config = dict(
    hidden_size=96,
    vocab_size=8192,
    norm='rmsnorm',
    positions='rope',
    attn_scale=0.177,
    bias='none',
    init='uniform',
    init_std_up=0.0567,
    lr_head=0.00858,
    schedule='wsd',
    final_lr_fraction=0.02,
    dataset='wikipedia_en',
)
Each number is 50 + 10 x the weight over its row's rms, rounded and kept within 0 to 99. Layers, rows and columns count from 0. The size before them is the row's rms in percent of the matrix's.

# layer 5 attention key, 96x96, rms 0.112, rows 87-95, columns 0-95
088:52 49 52 58 41 45 34 61 56 49 50 50 51 43 49 40 55 49 51 60 48 37 35 48 30 66 74 35 58 44 53 31 36 36 54 50 55 42 55 58 31 59 47 54 57 48 66 65 40 47 62 55 35 45 59 31 38 50 38 44 59 69 58 41 64 38 58 50 45 31 59 59 61 60 53 44 43 47 42 73 54 51 61 59 51 42 56 63 42 56 55 54 42 39 43 62
083:48 49 43 61 68 62 57 41 33 58 53 47 57 50 61 62 38 53 56 44 50 51 58 45 44 43 28 64 46 53 39 62 59 42 45 53 51 43 64 42 75 45 56 61 44 40 43 47 48 52 60 60 73 60 55 64 52 52 56 65 53 29 33 60 47 62 40 50 43 67 30 43 42 43 48 47 43 60 55 42 50 51 53 30 58 44 59 41 75 52 44 47 48 53 63 38
156:50 49 51 40 58 51 64 39 47 42 49 53 40 59 43 65 49 53 44 49 52 68 62 51 72 35 31 58 45 55 58 66 61 67 51 45 34 62 40 52 59 40 42 35 52 55 37 44 63 47 31 40 59 50 41 63 62 48 56 49 43 35 45 40 30 68 48 47 57 64 52 47 42 47 41 67 58 47 51 26 48 52 39 46 41 64 41 35 47 38 47 44 50 58 45 37
178:36 40 36 57 59 52 42 53 65 50 58 52 49 42 32 65 59 80 51 43 53 44 61 43 39 46 47 48 46 49 49 43 70 55 46 33 55 59 62 47 47 36 48 31 71 40 48 39 67 44 72 45 56 44 45 55 35 50 37 36 45 58 46 48 32 52 59 49 48 57 42 61 52 41 64 53 55 43 41 55 53 48 38 31 72 49 43 40 43 52 51 40 47 52 57 62
207:46 38 33 35 43 66 48 51 50 57 50 57 50 69 61 38 43 49 66 54 60 51 49 53 52 44 54 67 49 57 30 46 26 51 61 36 27 37 35 51 45 54 54 50 52 39 43 29 64 45 41 34 44 54 46 35 36 50 49 43 57 49 44 53 45 60 41 54 61 59 46 43 53 52 53 57 34 49 48 55 48 48 50 74 44 55 47 51 65 51 51 47 50 73 50 76
202:46 60 50 72 53 26 65 48 44 28 39 47 53 50 49 55 49 49 39 46 54 60 36 45 37 42 43 51 44 45 29 47 62 43 25 56 41 50 41 40 50 39 57 52 40 41 58 29 44 43 54 45 49 41 48 42 48 54 57 49 53 42 37 42 61 53 66 41 51 39 69 47 65 58 74 49 44 31 44 49 51 43 55 66 53 41 46 48 26 47 53 49 44 59 55 64
190:45 58 53 61 54 44 54 43 59 34 37 47 38 59 53 46 53 41 35 53 67 51 48 46 33 65 46 51 21 62 48 60 39 56 54 38 51 59 53 53 23 57 40 51 48 53 44 66 52 41 51 54 67 59 51 46 43 52 32 38 52 36 46 53 39 35 58 59 43 62 59 41 42 66 47 54 65 55 18 47 55 56 48 49 51 62 50 45 50 67 48 51 69 57 57 48
204:49 53 50 53 52 57 49 63 53 45 52 74 53 66 35 56 48 46 58 38 51 55 35 41 56 59 36 64 59 78 53 61 59 51 50 51 61 48 52 38 50 45 49 57 60 56 43 66 55 28 62 42 44 51 51 63 60 29 49 58 61 57 52 66 54 28 49 55 40 51 61 56 58 43 43 64 59 46 76 39 50 47 37 55 52 42 53 44 36 61 56 50 32 56 58 61
202:35 54 69 45 48 50 47 44 47 46 46 46 49 65 53 46 41 45 56 49 38 52 58 62 54 47 42 64 35 53 46 46 45 35 52 53 80 58 52 47 71 49 65 53 78 57 50 39 43 23 60 56 47 47 38 33 50 36 59 49 46 35 31 49 33 51 47 60 34 50 49 47 30 60 54 61 50 36 57 48 48 55 58 41 45 47 49 42 64 55 45 63 51 54 48 38
# layer 5 attention query, 96x96, rms 0.114, rows 88-95, columns 0-95
144:54 60 59 56 50 42 52 56 52 38 46 28 32 64 47 59 56 46 51 37 51 58 50 50 59 52 56 39 62 51 51 58 46 60 66 64 59 49 42 42 42 39 48 44 47 31 53 48 63 37 42 55 45 47 51 48 39 38 66 67 60 76 56 46 30 61 43 53 35 44 38 42 42 63 40 43 44 40 34 59 53 64 42 44 21 47 45 56 55 54 66 51 47 66 44 48
133:57 68 42 48 44 37 63 63 57 47 47 44 22 61 62 72 33 61 38 62 40 41 45 52 67 49 48 43 60 51 53 57 51 54 56 37 48 40 52 54 43 49 56 48 57 39 62 57 49 58 32 47 58 50 49 50 47 27 65 55 56 52 51 39 22 50 52 49 33 36 48 42 41 56 47 35 23 42 38 53 56 53 55 47 39 45 48 49 48 59 55 37 47 51 47 40
145:62 41 60 65 57 61 45 66 60 42 60 60 49 50 35 61 50 46 43 53 49 41 40 51 38 56 60 47 61 53 61 45 62 41 40 36 35 62 57 41 58 34 64 55 44 43 54 38 63 55 61 75 45 68 31 42 72 35 43 57 41 45 46 51 51 45 46 51 41 61 41 43 66 39 62 52 58 49 27 52 61 42 63 46 56 33 55 66 54 54 46 48 55 58 53 48
155:45 58 36 33 36 60 41 43 39 53 49 50 55 72 74 48 63 43 45 62 34 41 37 44 60 58 58 60 40 39 73 54 62 60 49 42 51 61 36 52 34 43 56 51 42 30 42 64 54 56 48 52 57 44 58 46 46 41 48 40 37 50 42 57 63 40 56 57 59 40 50 35 44 55 57 58 58 55 38 49 35 59 31 69 52 36 68 51 45 56 48 42 45 56 52 45
175:56 58 51 35 53 34 51 36 49 51 53 49 48 53 47 55 58 47 48 74 36 60 57 28 48 48 40 62 37 49 53 58 37 39 54 40 42 52 73 38 66 38 54 41 36 51 42 36 54 49 53 49 38 61 40 63 66 57 51 45 46 51 49 53 48 56 72 36 50 48 46 75 52 51 55 38 36 44 49 65 51 55 58 69 45 36 41 56 40 68 57 65 54 64 51 59
150:56 48 48 47 33 32 64 53 46 49 34 39 38 65 59 56 43 56 61 50 41 48 54 73 44 66 28 44 37 47 48 44 38 65 52 43 47 53 61 46 39 44 43 62 48 52 66 53 61 40 38 50 47 52 51 52 59 52 55 41 66 45 59 59 45 43 38 36 59 74 37 45 54 52 48 65 68 66 44 48 50 42 59 48 48 41 32 38 34 56 50 67 40 54 49 37
166:63 53 48 61 56 53 50 46 52 49 56 55 44 61 40 71 58 35 53 46 63 60 45 54 58 54 62 68 62 56 56 56 44 67 44 51 54 45 41 63 64 55 61 61 44 34 63 51 46 56 53 55 64 32 49 56 50 57 60 53 37 33 46 49 34 23 58 57 43 48 55 66 46 47 41 53 40 54 57 65 70 59 70 42 48 40 68 49 41 58 56 62 55 63 67 52
148:47 35 63 28 42 32 51 62 61 53 56 48 43 58 46 55 79 50 36 60 46 43 62 66 42 75 48 61 47 47 56 35 52 50 44 51 56 30 54 51 46 56 50 57 66 47 58 59 44 35 45 34 49 56 58 46 54 55 63 37 39 28 47 54 47 55 45 37 48 49 48 60 50 56 61 71 50 58 49 60 46 39 70 45 58 36 59 50 60 42 58 58 46 62 52 47
# layer 5 attention value, 96x96, rms 0.133, rows 64-91, columns 0-95
139:48 50 53 65 58 60 66 61 48 50 39 52 54 43 32 23 73 49 47 59 56 70 55 45 54 51 63 40 46 43 36 49 28 38 57 52 50 50 40 68 52 44 46 62 55 47 51 38 75 58 54 34 43 46 56 52 59 53 57 62 65 38 54 39 50 57 58 45 45 74 41 49 65 56 42 65 40 48 61 48 59 36 47 53 66 46 48 50 47 59 53 57 59 51 37 45
137:45 50 34 60 52 49 50 45 38 71 46 44 50 57 45 32 51 44 52 61 58 42 39 71 39 65 60 54 62 59 42 50 48 49 51 52 39 34 44 53 62 49 28 46 73 54 42 34 43 48 64 56 54 25 49 55 56 68 39 54 43 36 53 45 40 55 52 59 58 49 47 61 59 51 48 45 45 49 46 61 58 28 48 45 40 48 51 32 29 38 48 46 34 43 62 43
133:76 50 49 52 45 40 41 48 55 60 60 47 60 56 57 67 53 44 35 54 35 34 45 51 61 60 49 47 45 33 53 43 59 48 58 35 39 62 37 20 55 53 57 38 60 59 48 55 43 58 60 35 52 47 35 48 57 41 45 51 52 66 30 54 53 35 51 54 39 42 54 33 49 52 52 50 45 48 54 36 58 65 43 56 39 40 46 41 68 40 38 59 66 40 60 60
141:53 44 52 32 57 47 60 35 60 52 44 56 32 46 67 43 61 39 59 29 37 47 59 62 38 40 59 62 53 36 54 42 50 55 41 51 34 46 53 37 44 40 44 59 50 40 46 56 51 39 43 75 53 64 62 42 54 56 42 50 46 44 60 46 45 32 42 28 53 57 43 53 51 40 63 70 44 42 54 45 40 43 44 50 59 61 33 51 42 62 51 66 34 54 46 30
137:43 55 48 49 49 56 39 50 37 34 62 48 53 53 52 33 61 64 32 40 54 37 26 58 53 51 57 46 43 50 63 49 51 69 33 59 54 49 55 59 50 60 53 51 50 67 49 61 48 51 53 34 66 62 68 55 53 56 67 54 61 52 49 54 52 52 49 55 29 30 45 35 32 47 71 53 40 48 44 40 43 52 55 68 64 55 67 42 49 41 55 37 49 69 53 56
147:50 69 61 25 43 35 44 51 55 38 48 52 46 45 42 43 47 44 44 35 45 31 46 61 39 67 36 58 61 40 55 36 58 51 51 48 55 53 45 43 49 59 14 35 38 40 38 45 53 51 46 56 52 39 42 54 47 50 42 42 47 57 54 53 64 35 56 49 59 65 51 48 56 53 57 54 51 41 52 70 38 32 42 48 53 49 42 26 56 45 44 39 35 54 54 42
150:55 58 40 36 51 55 55 37 48 39 50 46 54 39 51 60 34 43 56 53 52 60 64 36 37 43 42 65 53 51 71 32 51 46 51 60 59 46 45 39 49 55 57 50 47 40 50 49 40 48 47 49 57 48 38 65 62 59 42 40 51 49 70 52 65 56 47 90 38 38 56 53 47 50 53 53 59 57 42 67 52 62 48 48 43 49 37 50 54 62 50 22 59 61 41 68
147:58 34 61 61 46 63 40 58 68 47 43 47 45 53 38 63 45 59 63 44 42 55 36 58 54 33 43 69 45 49 42 56 38 45 55 45 56 54 59 63 48 27 36 62 45 43 62 52 45 58 44 42 59 61 42 63 22 63 60 38 47 61 39 60 50 48 54 46 42 48 48 53 41 58 56 46 50 60 61 29 45 71 57 50 59 46 47 66 51 52 51 53 73 36 40 59
137:46 60 46 29 62 56 41 40 35 43 44 48 53 41 56 33 42 54 49 44 47 59 65 41 65 55 53 38 42 56 49 54 66 59 53 49 43 50 60 31 57 53 53 23 37 48 49 63 56 45 48 49 36 43 57 61 47 27 64 60 41 41 42 54 50 39 69 56 49 50 53 45 47 57 57 44 23 62 47 58 59 72 46 49 47 51 57 23 51 66 48 57 58 48 51 57
146:56 66 22 40 39 45 53 36 57 66 56 55 53 51 35 59 38 61 60 62 48 34 39 42 40 51 30 44 57 36 57 44 43 56 46 47 59 81 47 65 57 62 40 68 53 71 45 38 52 39 48 49 54 49 47 70 48 55 67 53 62 39 44 57 53 43 51 49 47 42 51 45 48 55 49 29 58 38 46 48 48 44 42 54 40 60 53 56 65 57 51 47 38 61 50 49
149:48 48 62 46 54 58 62 61 47 61 52 41 59 55 61 67 57 63 69 60 33 52 41 55 37 52 37 50 39 53 47 65 39 40 48 52 58 56 51 48 52 35 57 37 40 44 54 38 58 56 37 60 37 40 53 62 46 40 49 36 36 56 50 56 53 40 49 63 59 53 50 22 64 51 35 57 73 46 51 71 37 48 61 55 58 43 54 62 39 41 48 43 37 36 46 34
143:42 32 35 47 66 46 73 45 38 32 46 49 68 38 41 44 40 62 46 52 40 46 44 74 55 57 40 53 53 59 50 43 58 40 54 52 58 42 26 55 59 45 40 61 38 61 65 52 40 46 51 54 46 53 67 39 50 67 55 54 44 53 61 35 51 51 45 45 48 60 42 58 44 52 36 44 43 54 54 42 56 48 41 39 51 54 48 42 51 42 59 50 51 62 62 87
117:49 55 43 63 41 48 54 28 60 59 72 42 46 44 54 65 60 49 61 71 49 54 55 30 50 50 46 54 74 55 60 46 54 47 50 46 37 57 53 58 45 52 37 63 39 43 67 47 35 41 46 61 39 53 60 43 61 38 44 50 47 56 25 52 35 46 57 39 33 62 44 56 44 50 55 39 48 67 42 46 59 42 52 39 25 59 48 53 49 55 53 58 70 51 43 45
150:45 60 51 49 51 48 69 61 74 64 55 46 42 57 57 47 39 37 50 67 48 60 40 56 59 50 52 46 44 46 40 59 53 38 44 51 37 35 58 49 52 34 40 40 63 56 49 67 47 56 44 54 42 42 62 50 26 43 49 56 36 58 66 42 56 37 51 58 40 61 44 64 53 55 67 53 53 50 54 57 42 59 71 33 54 51 47 52 38 19 48 52 64 60 59 59
120:69 50 48 51 61 50 60 39 51 62 73 52 52 44 53 44 64 63 44 83 51 49 55 48 49 55 35 59 61 49 50 56 46 61 30 46 63 45 50 67 46 52 46 35 57 48 40 47 38 47 55 63 33 50 50 61 52 41 61 36 43 62 35 50 34 43 62 29 49 44 62 51 59 55 41 54 68 56 52 48 40 60 53 67 46 62 45 64 55 57 52 61 55 49 69 52
132:45 55 45 66 39 48 35 54 44 60 52 44 34 60 51 57 50 58 65 18 53 51 38 47 58 39 34 53 55 31 40 47 42 51 63 54 67 48 60 47 48 50 33 48 51 63 70 59 57 51 60 39 77 30 47 40 49 53 37 50 63 54 58 55 57 38 58 54 34 54 58 38 35 54 49 48 42 44 37 48 40 49 38 45 48 56 51 48 45 35 43 42 43 55 64 41
147:70 28 55 49 62 49 49 49 63 34 50 41 58 50 47 55 33 46 44 53 70 74 42 57 58 54 53 31 45 41 36 43 59 52 26 56 50 63 42 57 53 40 51 58 58 58 40 48 45 45 49 59 46 46 62 56 38 41 51 59 55 66 64 61 47 56 33 66 53 41 36 48 45 52 56 43 37 60 47 55 33 45 49 49 59 56 37 51 53 42 48 28 41 64 69 41
157:64 46 43 38 49 57 48 55 45 46 30 55 44 54 33 48 49 45 38 65 36 44 56 50 57 60 28 58 46 33 60 65 45 52 50 54 44 54 60 49 49 53 67 48 56 56 41 50 53 52 49 48 38 66 35 45 37 70 62 56 54 46 63 45 53 48 59 40 55 25 56 43 63 48 43 57 71 57 40 46 43 62 53 49 61 53 64 69 52 48 51 60 33 73 70 56
147:36 55 48 49 58 39 48 38 18 63 55 58 59 58 58 57 63 52 52 55 54 52 28 60 39 54 49 40 36 43 30 61 52 54 57 52 45 40 41 41 37 54 45 30 71 41 35 55 54 53 56 52 58 57 79 54 43 50 58 56 54 74 38 55 51 46 40 46 48 42 59 57 49 49 44 38 61 44 50 42 51 55 56 42 57 50 49 26 62 43 51 47 64 38 47 48
155:63 73 49 50 45 58 46 52 79 56 31 50 52 35 44 33 55 54 45 53 62 47 45 55 33 47 43 50 63 45 39 50 49 37 49 51 63 55 44 54 57 56 47 61 37 40 34 43 59 52 43 45 52 43 44 59 38 35 39 59 31 52 37 51 53 40 39 66 52 64 54 43 59 56 37 37 42 30 44 25 50 68 42 45 45 51 62 61 54 43 51 54 44 60 44 37
144:46 61 32 50 42 56 50 59 56 61 35 53 39 48 50 39 36 40 73 29 67 43 64 42 58 48 58 53 73 55 48 47 41 56 42 47 49 51 56 58 62 50 44 45 52 51 70 57 49 41 50 42 58 46 51 59 35 68 63 37 55 38 44 46 52 56 57 57 48 35 56 66 55 58 68 56 54 59 48 50 39 55 74 37 57 40 43 51 40 39 51 56 52 43 44 24
148:68 59 54 43 57 54 36 53 43 48 78 46 56 60 24 55 39 44 34 37 60 52 68 67 30 52 53 63 43 48 47 52 63 41 39 55 56 31 54 73 54 51 44 48 45 50 34 45 56 55 41 40 50 48 45 46 55 57 58 37 55 47 46 52 54 44 44 42 33 45 60 47 46 49 36 61 32 57 39 50 40 40 49 63 56 36 40 63 43 52 53 47 70 46 38 49
147:33 53 49 40 34 58 49 52 38 45 43 45 47 44 50 27 55 61 75 58 53 54 35 34 40 46 40 34 55 67 47 56 67 33 62 51 48 61 63 32 60 43 43 38 56 68 50 54 55 56 44 44 34 48 54 39 70 46 61 53 58 57 48 63 56 59 52 55 37 59 55 34 50 54 54 41 55 48 41 51 36 57 44 40 36 70 44 52 53 66 49 64 53 51 51 56
142:35 61 44 50 61 55 39 34 61 54 47 49 46 40 37 44 53 66 42 48 50 37 44 44 54 40 50 49 45 70 51 51 55 56 45 65 62 55 40 57 48 43 54 64 39 54 45 50 36 47 39 56 44 34 46 41 44 40 44 40 32 57 45 35 57 48 34 35 43 46 57 53 79 53 43 65 49 53 54 34 41 47 57 46 60 72 39 55 68 41 51 61 61 45 39 75
147:53 44 60 41 50 50 53 44 64 34 30 34 62 48 54 43 56 43 57 58 53 46 49 69 52 62 56 57 53 68 58 65 60 52 50 49 47 35 57 42 46 59 39 43 53 44 43 27 29 56 46 42 54 47 38 49 48 73 51 37 54 68 37 49 42 55 40 66 60 36 63 55 56 40 37 42 59 45 46 46 54 34 46 38 42 57 61 56 37 53 51 61 42 40 67 71
140:32 46 69 64 59 39 40 42 68 47 58 56 38 58 70 44 41 45 33 64 60 32 69 42 55 51 56 50 59 60 53 60 46 62 64 39 49 49 63 25 66 46 60 64 48 53 49 56 41 59 58 58 53 58 34 36 69 58 26 58 54 52 41 42 47 51 50 50 55 53 58 43 53 44 44 53 36 32 52 47 44 58 50 48 59 52 52 51 44 38 47 52 35 40 48 54
154:47 45 48 45 59 59 58 53 47 31 58 55 49 43 50 53 56 34 62 43 74 41 79 68 62 41 56 44 70 49 58 60 43 51 34 45 40 41 58 48 41 70 52 46 55 51 49 48 64 43 56 49 55 40 62 52 25 39 62 40 60 41 49 37 50 46 61 55 44 69 53 44 61 44 60 34 56 49 43 29 36 52 45 58 56 39 63 42 56 58 49 58 45 43 42 41
145:39 47 43 34 46 42 57 28 67 49 59 47 48 53 22 44 40 54 57 45 46 53 64 29 40 40 72 59 40 49 36 56 54 49 50 45 28 51 58 59 52 58 30 52 52 49 38 45 45 49 38 48 51 59 49 60 46 62 42 66 49 67 48 52 48 36 46 61 26 54 55 45 65 50 53 61 35 46 64 61 54 50 63 50 47 44 44 54 55 56 50 72 59 48 40 51
# layer 5 attention output (transposed), 96x96, rms 0.142, rows 64-91, columns 0-95
154:58 58 55 61 45 56 49 59 57 54 38 39 43 48 34 49 32 51 49 30 52 64 41 55 44 65 46 35 56 48 54 48 48 56 36 42 49 41 46 46 53 51 54 45 61 67 43 57 40 47 44 32 59 59 44 51 52 42 52 56 39 57 46 64 65 43 80 37 39 38 49 64 36 38 66 41 70 46 47 52 50 57 49 46 60 60 52 47 69 23 51 71 60 51 43 48
137:62 25 51 27 45 49 58 55 52 41 39 26 49 61 59 63 44 50 59 40 42 39 69 43 63 63 40 57 52 51 38 55 48 53 37 54 53 40 45 60 61 49 59 53 64 54 44 66 58 59 44 67 47 56 62 57 55 42 56 47 42 31 34 60 46 57 54 56 47 55 59 33 36 47 48 44 55 50 37 39 60 46 46 63 65 59 58 57 50 30 34 39 42 60 52 48
146:33 48 54 51 62 31 40 36 31 62 60 47 56 33 53 57 49 66 40 59 40 55 49 49 53 51 53 40 54 57 42 49 48 51 53 46 41 57 54 37 48 67 32 50 49 61 57 50 42 52 55 45 59 51 35 60 46 51 56 57 61 36 57 51 67 58 39 85 60 70 63 42 50 44 53 53 39 52 53 40 47 43 47 60 44 50 62 48 61 61 52 24 63 33 40 54
156:53 56 46 51 52 61 46 52 44 52 54 48 31 57 66 50 53 40 55 43 66 54 64 40 64 40 45 54 44 46 57 42 42 37 44 33 52 38 45 57 43 29 46 67 47 43 43 38 36 45 40 60 45 40 44 44 45 54 30 38 57 66 47 67 46 29 57 52 48 52 39 48 56 43 45 59 55 48 58 38 57 32 74 45 42 72 63 52 28 61 47 45 56 64 62 47
139:49 69 48 38 62 52 60 49 59 60 48 56 47 51 58 30 28 49 38 47 55 49 58 59 50 52 55 27 60 41 49 45 54 40 61 66 64 36 48 66 38 59 45 44 37 55 54 51 53 35 69 60 53 39 69 44 47 38 47 55 52 56 62 60 60 45 31 47 50 50 58 56 58 33 30 52 47 53 48 58 39 75 45 48 41 44 68 64 55 56 43 54 36 55 59 52
149:47 32 56 55 56 63 25 36 54 50 61 52 39 36 43 39 54 73 60 54 24 45 62 47 72 51 46 57 41 44 42 50 47 48 47 54 42 58 39 57 48 52 45 59 49 42 36 57 39 47 42 52 53 59 54 50 43 59 54 47 72 54 48 54 39 35 43 53 58 44 44 54 51 49 33 48 43 49 40 21 53 50 50 60 34 59 70 43 41 45 47 58 40 69 62 59
162:47 30 49 49 43 50 62 55 66 48 67 66 43 50 50 51 54 55 58 67 51 56 48 48 65 49 47 67 45 67 48 58 59 57 55 44 58 55 60 43 50 65 33 43 54 42 62 42 50 58 60 43 64 44 57 50 39 52 53 62 43 43 55 35 21 64 44 38 41 40 62 52 59 49 48 37 67 49 56 50 40 57 58 53 46 64 43 34 34 65 57 60 32 34 69 47
144:56 62 46 63 67 62 46 66 44 45 45 57 58 57 45 28 51 44 36 62 60 46 49 49 41 43 57 64 44 52 60 40 46 41 59 37 49 49 52 59 52 48 43 49 54 62 43 54 50 52 63 26 54 68 28 52 50 54 59 36 49 44 52 23 59 52 50 59 56 47 52 49 56 48 36 53 64 50 51 75 35 44 59 55 37 46 35 53 64 58 48 52 43 54 25 31
153:57 46 49 55 59 42 47 46 44 54 66 40 54 40 53 49 43 60 57 47 41 56 50 44 41 37 58 38 61 59 44 64 41 38 71 52 35 67 66 36 49 56 38 62 57 46 57 32 46 50 66 72 44 44 46 45 82 58 41 49 62 65 58 36 63 65 60 51 39 32 58 56 52 50 59 41 54 57 35 43 49 61 44 47 48 59 49 56 52 53 52 62 39 51 63 64
160:55 50 58 55 51 54 62 64 54 49 34 42 44 36 60 49 61 51 54 57 38 58 65 57 56 48 47 50 55 41 26 44 64 66 46 51 54 36 41 60 37 69 47 53 44 51 51 40 46 57 64 62 48 57 61 54 37 31 66 67 69 40 39 44 61 52 24 48 55 45 41 45 50 67 37 67 33 49 54 50 51 34 53 49 57 56 45 47 59 55 49 68 50 34 42 51
153:49 56 46 55 48 55 57 55 40 37 42 61 44 57 33 65 51 53 75 53 57 43 51 37 53 45 51 43 39 75 61 68 37 53 45 41 44 62 55 44 61 43 38 49 41 49 41 66 62 50 57 44 44 65 49 52 31 50 72 50 63 50 42 51 57 42 51 45 39 40 36 53 34 48 50 61 40 52 53 50 43 55 41 51 41 35 21 35 53 58 46 38 49 70 56 48
163:52 49 51 45 32 63 49 48 66 49 44 38 56 55 58 58 42 54 58 43 56 46 54 45 47 78 46 66 49 42 62 41 61 61 56 47 62 55 48 48 44 42 44 43 44 31 54 46 42 65 54 47 54 60 44 37 59 46 60 15 47 46 61 55 44 52 43 68 57 57 58 47 62 41 58 47 48 57 40 34 49 58 56 28 46 49 58 65 65 43 45 74 38 38 48 39
121:40 53 64 50 49 46 37 50 46 44 58 50 57 47 68 61 72 43 65 51 48 67 59 52 35 47 42 73 54 38 39 40 50 50 42 51 51 49 58 52 41 52 48 49 62 35 63 48 55 48 53 51 33 68 54 42 57 34 50 43 34 45 51 56 62 55 54 40 56 57 40 42 51 61 60 63 82 46 56 61 49 50 62 59 54 40 53 49 41 71 56 43 55 38 35 71
165:31 51 55 40 42 47 48 44 35 45 50 56 39 50 56 74 42 26 45 36 42 50 50 33 31 45 63 57 44 53 59 33 47 54 74 69 62 62 57 51 47 46 47 65 46 66 37 57 43 48 37 61 53 53 47 53 54 64 57 43 45 37 35 43 60 56 55 43 51 55 54 54 45 43 47 40 66 68 39 40 55 44 57 61 43 46 38 38 59 49 51 50 38 67 45 40
127:51 68 50 64 41 34 31 40 43 51 42 45 70 48 39 49 40 40 60 40 54 64 68 47 34 56 37 55 41 55 50 48 48 64 52 39 54 41 50 59 65 52 47 57 73 55 53 43 57 66 51 64 44 46 59 46 60 29 67 62 48 44 39 53 61 52 45 46 53 53 49 56 59 50 46 61 42 39 46 42 52 42 53 46 49 37 31 54 24 76 50 43 47 60 42 55
139:45 39 60 54 58 55 51 50 58 44 43 63 55 46 67 48 38 52 38 49 51 36 54 55 61 40 66 52 44 29 42 66 49 44 57 59 37 35 50 48 51 56 40 55 34 74 30 62 42 40 57 60 54 61 59 44 40 59 62 28 59 50 60 54 42 58 37 34 49 66 44 48 48 61 44 51 45 49 48 65 56 50 50 82 49 62 50 56 58 43 46 46 65 49 38 56
158:42 46 39 36 39 63 53 47 48 57 34 41 48 57 45 39 57 50 36 49 58 52 40 47 49 51 47 44 46 42 56 59 57 43 76 64 57 50 55 55 48 57 62 52 42 48 63 67 42 30 65 52 65 42 53 53 57 43 55 45 41 58 17 46 50 36 28 53 50 65 52 52 41 39 59 56 52 62 48 28 47 53 55 50 46 59 24 36 45 54 50 62 46 39 60 63
164:43 64 60 49 50 55 55 52 54 61 54 38 49 49 39 45 44 46 42 35 61 53 50 41 41 49 55 35 48 63 56 39 69 49 33 63 58 42 25 40 68 52 52 55 52 73 52 42 55 67 52 66 43 34 41 33 41 51 47 52 65 38 58 38 48 53 36 60 52 50 42 54 63 58 41 41 25 45 57 48 29 28 49 47 43 48 33 41 42 49 52 58 45 58 53 42
149:53 64 45 41 61 26 41 52 38 66 38 57 49 52 56 47 65 38 38 66 45 39 48 31 53 58 43 50 43 51 45 47 30 58 61 56 50 58 57 52 54 63 55 56 47 54 51 52 31 57 50 47 41 50 57 43 59 40 64 48 54 51 43 72 46 65 49 70 37 35 59 53 47 42 46 50 27 33 39 54 62 59 46 49 56 56 50 57 75 45 47 33 52 59 64 39
166:63 31 64 61 54 59 62 45 42 57 61 40 35 43 36 58 45 43 45 59 45 54 52 56 54 61 70 52 38 52 49 56 40 73 42 40 41 53 25 43 46 62 47 55 33 49 64 59 40 51 53 49 61 53 42 59 51 48 47 59 52 61 32 43 46 41 46 51 51 50 52 63 40 55 42 57 57 45 35 59 52 36 47 48 65 41 45 56 58 56 50 61 36 69 21 66
148:49 47 48 49 62 53 51 55 61 32 51 52 55 52 57 40 58 41 51 46 48 46 39 63 73 46 46 60 46 42 60 34 44 64 59 62 47 41 50 49 43 43 53 64 66 62 29 51 62 60 52 65 61 41 64 56 58 51 37 60 59 40 53 36 56 53 51 35 51 41 37 43 36 46 44 42 76 60 48 73 46 26 40 64 40 66 43 60 54 50 43 58 41 56 49 54
161:60 56 25 64 59 65 37 50 62 52 55 47 55 49 54 55 46 45 50 51 50 40 39 64 57 47 35 54 42 53 51 54 51 59 35 56 53 31 59 61 54 55 54 55 57 59 63 57 52 49 62 43 59 46 33 60 54 53 72 65 34 65 52 47 47 57 41 43 29 60 46 54 61 53 47 51 42 53 34 39 31 61 55 61 28 39 72 51 43 55 51 43 46 69 50 35
153:41 48 57 67 59 46 52 48 53 59 59 43 49 53 62 64 47 46 38 40 50 45 56 56 49 45 57 49 61 52 67 39 63 48 56 54 44 61 44 58 40 51 49 39 44 42 37 29 50 55 71 50 45 75 52 39 50 66 61 51 44 45 52 49 58 52 41 38 34 24 50 55 51 56 50 46 52 40 46 49 51 60 40 63 82 53 35 54 55 46 51 51 52 54 69 79
143:67 49 44 72 57 35 55 43 41 62 49 55 64 64 55 54 41 55 45 55 54 56 42 49 50 60 43 49 42 55 61 34 43 79 44 51 69 78 33 54 47 48 47 47 56 41 42 41 63 57 34 56 49 50 52 33 56 62 58 44 55 66 47 46 51 34 46 33 49 62 47 46 66 53 48 66 60 52 38 50 50 59 64 46 41 47 54 49 57 63 38 64 44 37 40 46
146:53 41 48 41 47 51 59 48 44 43 54 39 50 66 56 59 48 63 45 37 40 30 58 45 48 62 41 58 56 63 47 47 56 56 39 38 45 50 42 44 67 50 55 39 54 28 47 68 60 64 43 48 59 51 42 43 60 39 47 43 22 41 67 36 37 39 28 65 61 48 50 45 56 48 28 42 45 43 52 54 46 49 52 42 56 44 38 51 48 43 45 29 36 65 57 64
146:47 41 41 53 59 43 65 46 41 52 68 51 48 50 50 53 34 58 54 60 65 57 40 58 44 50 77 46 64 41 55 45 70 49 49 48 69 54 52 40 48 31 50 50 49 48 37 52 55 47 22 44 45 46 50 48 59 46 49 63 49 54 59 45 37 42 55 56 61 66 55 29 47 63 54 61 40 37 59 43 68 42 51 53 56 50 60 59 41 31 47 25 57 61 44 62
162:62 58 43 56 41 62 47 49 68 38 43 46 41 44 61 36 57 52 56 47 33 61 40 62 33 52 38 47 43 36 48 41 43 54 47 36 65 38 50 29 50 48 61 51 38 55 45 47 44 41 36 66 58 46 44 61 54 57 37 56 47 58 62 49 58 58 51 50 49 61 52 71 42 49 44 56 48 54 50 64 42 54 41 45 51 71 41 64 56 64 50 41 38 72 74 71
154:59 58 51 59 61 71 56 67 50 43 50 52 45 37 75 56 50 60 37 50 49 65 58 39 63 50 42 43 60 51 51 37 42 57 51 58 47 61 62 43 48 48 48 64 65 51 50 31 34 49 37 52 49 46 35 51 54 46 60 74 43 50 54 37 50 44 35 51 49 30 48 51 57 55 49 54 74 45 34 41 56 55 72 59 48 45 51 29 51 43 46 30 45 52 39 45